Part of a small language model's weights: RMSNorm before each block, 210M tokens.
Each number is 128 + 24 x the weight over its row's rms, rounded and kept within 0 to 255. Layers, rows and columns count from 0. Numbers have three digits each. The size before them is the row's rms in percent of the matrix's.

# layer 7 MLP down (transposed), 1024x256, rms 0.0427, rows 300-363, columns 32-63
093:110191087089108137146134128115105112142130170124120132142089122144112164105136130144139112166160
107:133128159126136127094107104150110152122127099119149135090143150129098090130132108117138134151140
098:104146166140120111136127112144110148141118165160136127131104149136093141144116102164107130127156
099:112110190150148134111139070128140116146107158154146087117131119105126109117106136134108087120094
099:207081127126143100174142087119118130139145125144150133115166111125163119149142143147116117091127
105:097120145119084121139107118131124151096117123120162140112102155142159101112118064142129129130138
099:128129131118114118149131112120120125141124145147109128149149107141127156118132070111074139126138
098:160118133125157113117192126122134104117133094137122112111128151116142148120115115161090145092139
103:164139142149105112160127150138148130132124102144092135121124099134132129147138053129157142127114
102:157125086157108149113173147112106117109122147117157125115090138147164138132138101171133142131123
100:150113138120129132097100128175162172154076092131135127128121120139071123139145120145133082139156
096:114097121092161159135075157149127130146125086135166124140178150152120140178114106140155104140094
097:120165113150140104094110159105143144141115166140097159185111128114147123186124134129137111102108
104:100151120116097138108091082119130113139113104132114117117136121104154102075154121120128102126161
104:124132094124105089140109130155146181115170116187118112154083149112137134082130114138138120156098
092:116111140137131170123172132096152153093065154095119105129121130113124116167141099145109159125125
097:155123138190154140124110128129141123159154153130101121101130139134088124132147120172118136127152
098:119127124124161126125126130161180109117145133089140111124143157138099150140122137100097091088103
094:132115141096154124152118129139099106138128112124127142130180142160138066146120135078148093114095
101:125090151108174133075128096136147164171164097189155102140093132138131162162139141137115141141140
092:165136148107089146175150145138156130081117123156133123105090110126132140092095126110107147087135
096:147164131118130152130124096144129144132099140175129103116137138133124131158104137116106108132075
105:136138166132160144144153122136116091110075126121154115156133120104146069112137151129079118126133
097:094130104072107124146164100130133080120129095096137088162151151168157139110079161124092154147155
102:155139109131126107147077105094112132160127139127129152125135099112141190159145116145098156110137
100:136146128068150144147143113156142093120138139134132104116143126132143130152170118108166151106174
104:117120090126114106107119112150133139172097174097139117138156138176144112165105098106142118133103
103:149124106150118111115125107132163119096117132136150152180147154109050108140103188091164140082149
098:097131126091135159150140108168160131160137180174132081110129107126116070146087090105118156144092
105:105104095134131144095166101123137105184117165092128090097165139111102050123107158108144111128116
094:120094097109118108134111126173151108120126150138125100121144175113114129118177098126115102113133
099:117078133126105115105179153170128140104134116161161137156088127117122083127104087136145149156115
098:117135132120121145155114116098118171140104124176099160106135151148146132128167154134111106098136
105:116098167106180139158108117166152161114179188082156104117167117144129133119121119131149181099146
091:151146118180113155118097107135090160099114121145113124159150145108138131126133133171086137138149
105:122152142142103178097113116139093093128146168144181111129074096135153174130129119124143135107153
102:146169122139113105077109110175123161097152142152134103107134112125076158083137119128084123136103
097:097132145127153124178120122148163092138167139129118116139147113132137134162106133178131107115095
102:134097150108129120128147139156142124123176133137138139135124162157117093078151139100131169160158
105:145144106134121133131119081120150130162152154119110154133101087113099143137099091137131124133130
099:124129079166151144110148115157101185093097119097124123132140094110095105110110110118195136115160
100:169099142150148123118106130127109160193166119168148122106058129092154133139125146161159165154176
100:144138108131137140106130080135118152150152153145093107133135140112129091165090128173135108119144
105:132114119194140123112100168155168137107121135103150122083138134143162124113160129154196133105142
096:132139167127093103122109088152136091109134119122101132169130129159132120134161151161117192123144
104:120142133135121116099100118126151129155149097115116123138097151122105139194127110104115151106119
106:129081154113127122112126118104148111117078110113111115139149131145162121118095109159081118116154
108:093173097127119141127170123114092157155116185134132126111130096136152095122114123158145119097103
100:102170138107156193144129137124095119173156149137150159134077110136126158114137103122144141122141
096:164139116139150097179111123122134098161101122148144163153111109133139142163125071095125121134093
096:119137146096138157136093112185118112138124111150116170121110112141136174140112142112124105158129
097:162145113121150118160122091127076124139109127101075207101143148133084143097135128152154074155161
092:151147118105089132110109109134139121124132134096115142153117066128119144141209118166161153113105
111:115097165111099096139174153085127081135127145132126103112141134109116147165127084135140139126130
104:106102139131141126112130083137122103121196161164099090112136129115116135114155145124132124122099
109:153146124091150087129097122175136119082100125092140135141137147100146160070120124200123076133144
101:118155129094096127110135146131127109150092110142142112122176183120148107078090115147142143149132
100:090099120138174115149126070136096176146124123139127112134125140114162123095141090124113143164137
106:128148102128082125139109135164131129082147147120119113160181126139106123134171112150102103134105
102:171129164154121109114161118123127145124129109129120118096152197175103080152146090116119096143171
092:099082114098121128115152143085100120127165138142122126128118154099141137148116117134128133159136
099:159083128089152166150106106147101149097128125154133122126134172145113094140101100108141158162156
102:124170140144134130129147114164141104118124117122082126096139180059102108147106124136128116116109
103:150149095109102099090140170146139125123127095179167110147115101120126157119082083126148122101146
# layer 7 MLP gate, 1024x256, rms 0.0428, rows 301-364, columns 32-63
110:153102149132092155128141128157120122119124138136153148134119060140123127107104138123150160132121
094:150134115155146112133166160151137095147105081173139103136100133162153125122141163122134115127125
100:150145077137158187129143141154110126153133127156144151125092101162110161151133167147113107112127
109:118160148146107097108130122081117132102128152131142093131131128164138143105143078122117099144150
101:116134156126109126131080118170134133150137132139131145122134110121149124120080163117099119132089
105:143124077128137097125130096088132080166101104110162117112203116164119138103079104165119102143125
096:141141107126117150124085143114137157082117113116133158126105127131114172118105136169165106109120
104:217146115142105130161105133132129109085148147122098118124164119138161101118171132135101110136144
103:155158106129102172113151107107102164091161117091167133163074119159145125141103136114152129146115
098:133132143133135103127085195124090120106187147088110143132135096162136192166106136139145171114097
105:113164087130124163130143128119139133134141135129092102150133158144105117115097133132088126102098
097:143141167140124136108152122116095156114115159126148152137123111093088119151150126142075131139115
103:120125113038113140144141115076137140092108152114164111091114154156121142128143096089108134103119
109:129158142142089136134141141094101112149128101148162186145077139103099164130104106121157114047144
102:130140113136141146153094133118187135118145147156174115148086098100135125135111134179117140144081
097:090089104129100106166171103118166112096104145151149119124143136096110108096127123121110133130162
103:135106127125131098135113111085117115108101122092103135095135121111123146117089142131139104106178
093:145173134136084104162108141133137080137117100134105094134116152140138097127111125147154173147129
101:155103153137109119104119152106102170112175115109116150138133113129121095094124161132076119124131
085:102125136167155102109115135133096151102115148112175098142143133099111133141097127133098147134173
098:139148140133106114113131111109127125124141128132130132147128106146122152150133117149121117137117
107:137137187099159141115119082164157101146093098144096137151110134106115152159181177151140116144108
104:088183099126086133118155142119099110133115109133141097151123196159154148123128158101100107178152
099:124136086134116099149143137125155154130143124139156161161076097102128132122117151152154096168135
103:119099125140120090131113115152127100130153112074086146116092154094136121105115145100158119106129
104:133119136169151142140142166152090103145159118163131099125143181160107114156146081117131108145139
102:120160117169133146110135112142115087119125134123125111108155134135108096099133089148147064155156
094:096126099094134107123131161126116112112104105124140131141141133125091132075142150132148124169140
107:132101125151139091114126120110104130172103108133140142138159142154061174134127143133109115082127
095:088142115096128146098162127074123118167135136115131167169095133138167137167129134121127148135127
094:141151155100112159125139089091132109121110148114140108116140095135139151124131195143113129155140
108:155157152119064173127147116119149202083067150131130128132124137126146110068105140128146085124139
099:095102111148140106123102127101141124120133129174113125109107109102100179123146154129106129139127
089:119134149157150159146111171142161140072104162097177105165131129142093138127115130113128113168094
099:112147141080124082157139146155147112136130145111130094152122139159144156119188111081123144165125
100:151158162110155139168113063146137126117119130097153135100124138158159121110143124149142118106102
092:160097136112136176122123157098130110158094150146129134102121147144087139111109134092108156158135
102:158127129106135137116084103132148145151124118084106126132144086137114147102130134143112117125172
098:134132095149162131122178173119105134112146162141155116124119137139168123121120147158129148130078
106:160124127198114128126170126119137140116120098113135130152145129110115134165136138161105141105180
099:159117140094116153146154127125118143136151132154137142143111129137099135086097110134109162098136
094:103139146134113099131145122160136125135086093125135129135141109124135150157106141169114158141100
096:132130125096126128170093121128126130146165119073106089179151166120135079142104104119082202138087
101:070163142153131128137116109085115130120148112149121083124138144088129098129138123123163112141156
106:154171119152145130134097144129111134134117157144143160152131095127146159075139125146127124172101
110:135118119118167077103127150131147089088118120140061109088169158114154114139116119166113166144092
094:120161133118114106110100154145120114141162167112100108147133124149160155147115147120102096093139
112:119160143152154097187125089119132105167132118199164095129174100089102170117109110125109125124113
107:182089133142137109122141102152175095110126114117130124111149169117119175111141114116166118133113
096:167123170130088142132068125133089134166076152169095123132136117151119184145150116125140127148127
095:149152140121113136078146178146120142087145154119123176132142094175136132123114093137125111093130
089:173130110116120106108081090120141145134133117091121121128111099123107185155179154172124128092172
118:116140125131120089136144164077146119126111156152126124124139158131114123141135059143130111130120
104:115120162133109109133165106147115116106145151119136108117128145106110144103137130153106161118141
102:087121144160137102141089144144134153105133070142112158123132129097133164129118127071141099173106
103:138132152160143131136085122104116134135125069151114142104133124092125151156085125160136149115103
099:117122121118177116153106094129142176131135098135129110148127141165183109135112134113104104098156
091:076122136091118102140100127160100137118137108091113116137167156110113130101118153137123130109093
104:107137106077123125128131158137094082127126139113142126137136083073095165112104135154110159134127
094:146166111142104131121138115137131152146098123127147137145144099151124105130176138140126128117124
096:114133093109131108152049137119120122102132120100107105167126126117142101103179116129127187131151
098:123156125119137135127135113144150151115129153160121109124111139108141151122107128145128108082124
105:159100158079144117156169161148157136125139094104151124150096113103087109158110142118072082134117
094:143139153134128168128156122091137122189129161154114124137120151159099114155142142123098126165109
# layer 7 MLP up, 1024x256, rms 0.0424, rows 301-364, columns 32-63
104:135085164105089115156124153076124129145100146116129143164123156115151135156115126122119156105121
094:155130110126146089095160111096197070103111134151118115139113129120093114127097171135127142119127
102:114111110120090094176119146127155176125114134143128140140130158079169089092153074128130117117173
103:163101121132113121086105142177140141121152110156103134107136092116057131079141102160141112140165
107:149142109158133150139153091127147131149118141101167145099108162155193106128069107099101140148118
103:115145134135111093064104091159074131093134172145145138062103144088150120120124136131106115144105
098:114102144126193105161153099167105068156169173145153140204132139148116103136135135080108126112110
103:166092122157147143132126161111105112126069097103099146145100136110115194113161094134139159123103
100:115106138109152109140168128140099124110119089153149160127137135110132135093121155143112112087176
102:133110160076098109122115122127128138134129135115090145099158147108131129156075170134140127101124
094:085153140135102131111155130151102125157108117134136124145117168158119108147130130124138148160127
100:107111148131164137183160117152112137121122135121139135147139154143136174118116168139102122130146
101:115125135139142159149162100074106100095121132112120152143084141096085132151103098145134108180092
103:146116105129121124092102111101117162129161190148099083121164149117114166094139111127088155143107
099:090116123114074113109154109079105136091112101148128162168158139109117156094138129112097100123142
099:133111140113123134088163127131088131108083133132136125138110097145120109092134095047173107107116
100:105146093148141133158086111111147130154101127149119120099148106129135132103119131083154085154077
093:126091132098149119134127127128109129152130126134162123129106130076145146164133138179119149144178
098:159153111104063133119121085148078090094123115157116136129129161144115093111076134103177100130098
086:099130200098064143123104120114120116124140121173123171114132148084125166137158116131167126150141
095:108077118134127080154121150121108092100158128119152095178137124147122137117148102142142175156162
110:115128149108100106139149125095169120077163140142074129174146118151143087114143146124099113122135
102:147137115107133138165114147130116124138103118122135118129163112126128162159115109110137133138144
101:127114126170129123125117141128163093178111094148120126053126136117148146132122101157109153124140
101:109161124164098157124135160157131148144141117106079140089155146176124160136074091118164082138096
109:130161136118156102116138140110127186155118143115148145101163132165167164135094158108125147104103
103:130086122146112111107097082123117113136113164107095084167107097134131082135142087098174102161143
098:100140080117145117131099134129101154122142148122139120150117130112156156141127123107093110148098
111:122111150139137111153126151137153106186130132096112159106157108123129096169139135117154097113196
097:132117143105161167086144141101142157142155161130126089141120089145086155103098121152113118120068
098:092111107176100182125137162169123118123107142165154176171174136142130094127149139112120134139154
109:131162101119123093148140126109089159112121176129129153123107163158121156142087144123133129167147
108:095091117112155120153102117097155126121160120149118088120142118145112122107105115111122133119109
092:163088144123107139132117142138117119145096103104124137137135126116152146090098139120129123103137
100:110104178144115128170124124113137117099147115113130136110158099131135109104098113109135136129155
103:110107091140131146111113131152097137143053106124121084098108127157077169098165130139143091111135
094:166118102088103136107109105118099127154107132114120119119125148145150128101130113138114128152068
111:173158147125143122103098093161135153111139134119135114153124157144130120160104111101120132140184
102:139142146113095100079098126117166115127130127122109140142066137119145146095166134115125148113097
105:121137126163141147123121139141141136138121098155139129088127167102101145098187198168146137122072
094:123095102183114154118147126129162148162117089120116122142171066132144159127152138108090144090145
098:138148113131115111101161125174146159148123109138106141169165104128151116126111111109092144183130
096:173116094157129123135123132116117116113103118137102108077127126142125142123129115084172148132097
101:175113105103097134112124124070107138153053093130126117121148130095151092073142100145092168117124
111:119121151144104184178103135135135128118097111204106120111134123141135093153153127146199125091125
109:131113166104164156119126149157160089109126117154133087131120086109152084115121120122183139151133
107:087200113149125116137142137116122166142144107165145168089150118131121116110104089149129110169137
102:162146135158111121109141126152140113165123154124144165098125099133160131165155128120140120106163
105:145087150096090132105154189159174101082104100111105112101103151116133121147165160157158102157128
094:103123109101111119137106100182153147144151135144106144119175148113145092131156140132121139139139
101:114104111119129114136085130130093138132138112165177075106088123129153131144122128146139138134075
084:138127126133125187125157140124143143085147119141147093124142152128120102124114103105162123148084
112:122096081106087138131129101113108132102127136120083164123138093107155121156090130174129125098122
103:110151131124132088149092141108062123113134132149140117114089108143120138134080152115181127113108
105:100166146122110131102167141163142086117153106100135145128172135104087101147108096121160119141170
104:144153153157151166125162078172154146128129124128106132154158087108120120130143139134144160118096
101:136134124114090128108083169162109131133152128126170163123153076154145083133127108132143103182139
100:114134126101093133111152136131196127113146153136115094152123107140160107138139106156133078164112
094:137143093122126120095142112119133125091127116134133127095190131138117094174105097136101096136163
082:132088078120081068148137121127117140136155149112129139120146135128099135153157056135098133097141
094:142140088147134154085170141114098086143109112142088166098151160129116103173138113112134113110154
099:121139122158114127183090123166124113133105108095168132170108135132135137130086125145120162101100
100:101121121109112155110135126099082110081142135166077090129130097153130152131123127148057148153095
101:123124141137130171170129110102133135119128170103101180092151107126138125145090063123121151097101